From a checkpoint of a small transformer trained on Wikipedia.
Size: 16 layers, width 384, MLP 768 tanh GELU.
Architecture: learned positions, biases, tied embeddings.
Training: 756M tokens, 5767 steps.
Each number is 128 + 24 x the weight over its row's rms, rounded and kept within 0 to 255. Layers, rows and columns count from 0. Numbers have three digits each. The size before them is the row's rms in percent of the matrix's.

# layer 3 attention key, 384x384, rms 0.1, rows 314-383, columns 128-191
091:131114111154160115113130137146113100146132155133094146127128100134107159148110157079158115106140160138073105138147176147101139139130086181180123142130137126126138143136143132126146074125097129
092:152112144151109208124132149118143148104090143125177133131086144065142136129097118112130111129109112133121163115120135117115121113144140119118103123105118125137104140129141091133136126141158059
090:127132133131131118106136125131141144123132151154121153102170133145112143156124150086106133138078143138153132131157151111111130102147123150134137118187112121102107158102133146163149103135147117
102:136133112148115110114156165127132109121140113118106132120146163156127118142127172076124137165125068119109106143154153142110151128113135122144143126195122164102129133144131127136169134098136118
091:161136119132150136133092148166097144110134119138123145152122137115092138110119159120131115136113164150142129138110146146100120170142127125092109144113166128151126115173152137116096107109093157
102:121150134091144143151134094111168116107149113115131101116156111138114144135128145138108124155111138100130095105119158116144110160143133136140140124092106120162101135109136135085089125123106154
085:180114154180117169093124117162105125106140145144085083105155166126111165140075138101111116151105138168154133162134110117116097101146140123107136112172119081053129127135155116120121141125127146
092:106188123155123144150128134098108091118145110125152110109096094153133127144159117078160074127126169121125104176126152115119099104089112115115124150161153131105153155093105132111124099117142122
083:119136144117135102089118107121167135141148147107108137145147138124134119120162137128144131159124140115180097181112114127110150165151129086139110102148168135136100157118145128146132153149109158
091:141138088083108100083132130124150120162127114119116125121115157166119116167108128110117117136125061098137129152140138119110128132112129097105145117131111144144086121156137096141127127145133087
090:189152138165100114174093123120136118121097112173134116096121093105097122052100147136123165098144131093172149122175103152125148131137136158159138139169125134135110142129104137111143117147168112
089:165140143167120083112117116085113134130044114130100140084149152075118130137086133141146109125143111076152136119089168085121105142146144114143146087136153132132097128124128104118066104123082128
087:111087140075151124141113146142150150152124130145159180151151141100096157117167157159136102169128105128122134122124116131096125184137165115124113105140134124132090122125144164123122160163077141
095:160122120124131133121152147113099156100157149104161116136099127121142131117144132177156100119113108125100089114097115145122110131135110117131120109084147093094154177073163124099179172147113095
092:169132134126109138128156137091136140126158138124125094124158138114125152151098129127151130098157121135136102077075132106156116126104111114150093126159136140107128093117118166103128126125105103
087:148128105141141117135106131121116137114107089153139111104089094113075123059113163156165120117090116132091146114117154096136125143129086139152149115153110132148138095129166116124145117111129110
089:089120134141092128130115133151103137141154116171159139130183145130121120138168122133150082116066132159166128144122145170135073090158157106114162109121153182117166106154111148150131116119095081
090:146118155072149115115132229138159156171116109103106085110113140164116092126124161145130096128113093127087120140116082137123120105160169141163135147097120130105128137114106149124116127140152085
091:130130165112078130188129166144109110137122085185131118076135151131178115109116099122134110121094100124114136145149112122144162116123120131133114128148100133137045151154114158150077141108110085
096:151094130160133106117138130129135102089144129160135106089063136121100104114137103080126115139160125151088111115138162145143149120131188132102118122110123145136162129102204125097155147166110101
087:135193089135135121119145132078122154110129117127142111150098140126112131091140174137170097151102127072099120108130125138100146153186123121149130131165112079136122146157163108116126098150152143
092:121194124135128103143130133115133120130119099136151130128108105144092087116164116085164140155124137191133123138127136126116097132104145160180149160149157107158156124129113086140105123127084149
092:165139103123101145111118087117153091086104157113129152167145173125079129150110171123137116113078109080109148184150111095090095105160132090137110107136094141119115121107117125124144168100123086
091:129106120133129094133129089166130158137173115132123145150167132132096144128078110114117152123190171103139147138120124101129125149118144152075148135091123095161102155112129170176111123115123137
092:091146097125148102127122148128114144139128109138170161111100135133158111128121094112149155146138116124073112135150138118153135152146122127136130139120089120140158166150125117116173109143136103
093:115175134066097168115135117148125141143129105171080123084154099124127161155144160156150131122158127103094158172133125085139130130112146133078131145124120123152177142168136139168099152158139099
095:127106119129148117131141155143105157120149157144077116061146128159159129126121165162124094123128121182178120102106110117115142111142129142152102159118139119133105155118155162135120093126116188
090:047123171175123148103084103083106127124160170125179122145119140128160118147100143140104094122142122116169104082129177114151151170108139120137174116138146117116144101153151163108084107140138139
092:064139088161158153142116127131090111117175088181131203132106127115108143129097142134153139143164082154156095156145083129104144134127154134110119127155123138129161141128122109115096105142131115
091:176131155100127127130149104115102124078116115118118113123167074143164132120152123140144126116109123161161119143106150095148105126130140133151147166156112148141111139129119116141096112146164116
095:092134128081129089143124132114127149137118153119185109098106145154115093147142131123115093121121130163144161131157075071105141120124140135137099122134126116089152105148121189149117166134137117
097:132085172131137085098115100133183086173138126196142149145174157144112112133145143116147116130141157124131122128170145117112106104143163145141110135133143181161097150110159112162198105130111141
090:202115125124086113173120142124110070197156146159132096150140141107153151143124111151076146087148136129122131090096120168099132165122095143138119129155128152090156091196107136079133116135091135
089:146113138128114135129101127155144145128078140109112108114060126118118168172119147111140157137136157130130138127099152103147126134099113122107137135134130121131106108128149190123091120117116112
089:107128127164154095113134146123147127082122130110132151080125116103155122130140132130129106110125090133176158137106123133158126141151152117091104134101145149064095160146110116133209103079146140
094:145133122140107110177126158149105127167098137148106112111149193076152144086118134131119133121122193099152101177094127138126072132158086170120144135168124138105099097112111161118145061099140149
093:107137097166075112151116130173148152123132162147157157164144190136111149123094148113172119128131125152145137129169115133149142112137137110145086142149088119136162138133129126115144101103108102
092:119155166120104102148174137151108118125143112109135159138072153159140133134171106175137135083105132161135115144180108130109123100122134157142087141136122135145150124113125104111171082152131099
087:141119093091140104104131109155138145115118117160111142117081135103088075157150140105104091123178186096127130131128117144178157134138125168119165140105130142134147165125135108096090107132148176
088:135103142133094177116116142141116128127127141119148117119117106079113132150162072124131168157143150137131152101108127148166139139143120120124132142127136092155222148097109138102140138122119155
092:143110120132155184171108167153187141123163116199112111142115117113102173124074140145098127133078134091114136118159165152126180126131158133150118119104117139119130131125162096147133111126129114
087:129118188157127121137099148156129140150112145174143075121150150146126117139128153160089161108156108107175121121118152105119154131137160187170138163151127101138118121117131138170139083163147149
088:175116147169138104138127130108122127104098076105081080156114110146130079130118118127130136137103129153085109149144103121142127130166152119171120125142128103117118151139127126175108136089127109
092:095133152121170112090136105138151139102132107134163100125154126122126160146121134116112080219139142148085106080085125127126119141123088117095133130085107126132107151100122125084141131129110139
087:109120166120090119130110149161169151150155091097084144122153145132127115143143134089143116109126152131118114130119132105149116127140127139154132120122108101115114139122145118099138107101148145
088:148097172161162143107097152117156125090128150109131093113144126103135182119106142149125134120103135140129103135123144124119145146090126119104115159127122130143135101111117150153133121130140160
092:096132092146133094148152147149108139120108091128118162114138155157080129143167147082121142133100107119148119097134125154096097099144097146131100113159122088143146137097130085087142111109087103
098:130098101110126143128140148092133155116140119070151126131171142148092141140130104139097097159108102145123092112137124101129109146150127149134152123111139128138109154110134088119103139131121150
091:137121106100107100185155133137124146160120115111138107161118126137161113122137112102169149117131116122160137146095148204139090101116138105167105162184129152130147101150116196143120133120113095
090:110098143116111150128117157136100154144103110103130134110110134134103141114165110105174134141151136131115114103178112092147125161163153142143076144064106142101130113132114142132170156140110097
091:124127103138127149118129123136113138105125180149132085176122158133101161114132124110125148098094144152170118136108101136087102154116097148125089134082145144084115136108122113108145138108089163
089:097132104122112136137114148118129145151109151144139098130105145147145145131117108134110137102122120106108135175122106123144117148088154107122152132130142107112138150123132152121133083184131118
084:112141128117157107149131131164127147096152174116145107126130118107134136122116145144137132107133107115115127181111086110114132127139103087159082128097146137105088089125127162120133167105118117
091:109110120106117126116158122139112143117145082118122167130187163131137119121102077121126152139098080161110145100142108139102123152079084170130144084066102138093128098115103104080132147105142123
090:162132173123071164168157079117107126145118151148138141119186137109114116134097102126108123142085118109127136111135108132125158140160138130081084091149138097157164143116147108106148176142149130
088:148142146124104108091096192109107158149134109180141134083110151116156119116120129108134155118147153102097099129137137124133146139106122121134153122061103101135170139151116121133142149156132086
094:079131105164149186150118089114146137096142117129134120132159111146132125136088078127113092125100075119120134148153120132153147169126090140124115093126130163110118145103145104100131092123117122
094:095137133147129090138140157149178115148133154121092117126125131121091122170153084164111085158149131140138104110110163143116096143087158146172146129142153110161130139116142125129106134166122141
089:139123101131107159123140140114124122148087147132127082193143150087111129150176138076167091107134133120109071104112147146129126118107136154153139143181117162115149174096145126139137142127110138
092:178091135177162146093096108130102128134105102105137138101117128126088124173115125138087108154135151134130160192122139097153115162127083125096085120115098099112093112141154165152098146144088090
085:183103106139121102145135147131117131140117108137131084083079126138145149106107168080098135076184115147121093109098091140127120140130076147203114153104168162104173062139150141193170087124135124
097:131149109156100151143152133070105106104111114135151126157116132150132111113071142147163097115108124138110153094136089130155114159170113132106123127085119140149138158108138110131120141157114078
090:110127103119145142124120128115116121109102128133169107107114133139157150088154140168076132117121142167140091141102100115110103153152133080118106114121178114107110131108132148099094114086117125
082:133142113128106115182158131078146163116113121109155113121115160142123159152146147152138115163122130115122103134169107109100090100153124165157150094138110108077101162113152120145133155122108135
090:097123138124146146124131082117112119095133114098127105106125135110122122135141150117115105109123115164142135139154124084131105157107109161119175111147114161111150124122097126109124110155148146
091:100135105119155141122139172157105130118161138134135169131122114097074172131089094123108115116146186119088136189108118116136155189115128132117131123096109106183130124132105136155144163100154127
093:151189152125085116128123098150134146144120090118152151144154098140145143113185080126110148162089156094148171119162133129090101133096090135164158117151137118133096115115131130148136071111169085
093:053166086118164099115141117132099128121137123138117167152144136101101150158135148109107105097121100118183115116137120182145113153131112127097162129159135141155158105081143097144078122123146130
092:118111116097151118148133166098111154092105129128118142124116135110130107134136125159149107113193126130108142125110140114136125144154068141128125113086173163129177096129145137136111128144103120
091:107102165138169134138172106105157172122140152151181131090192120128108165135113104106166120107127111120120137107138104115124116161113125131116137140151118104152119123132166143141100122157125152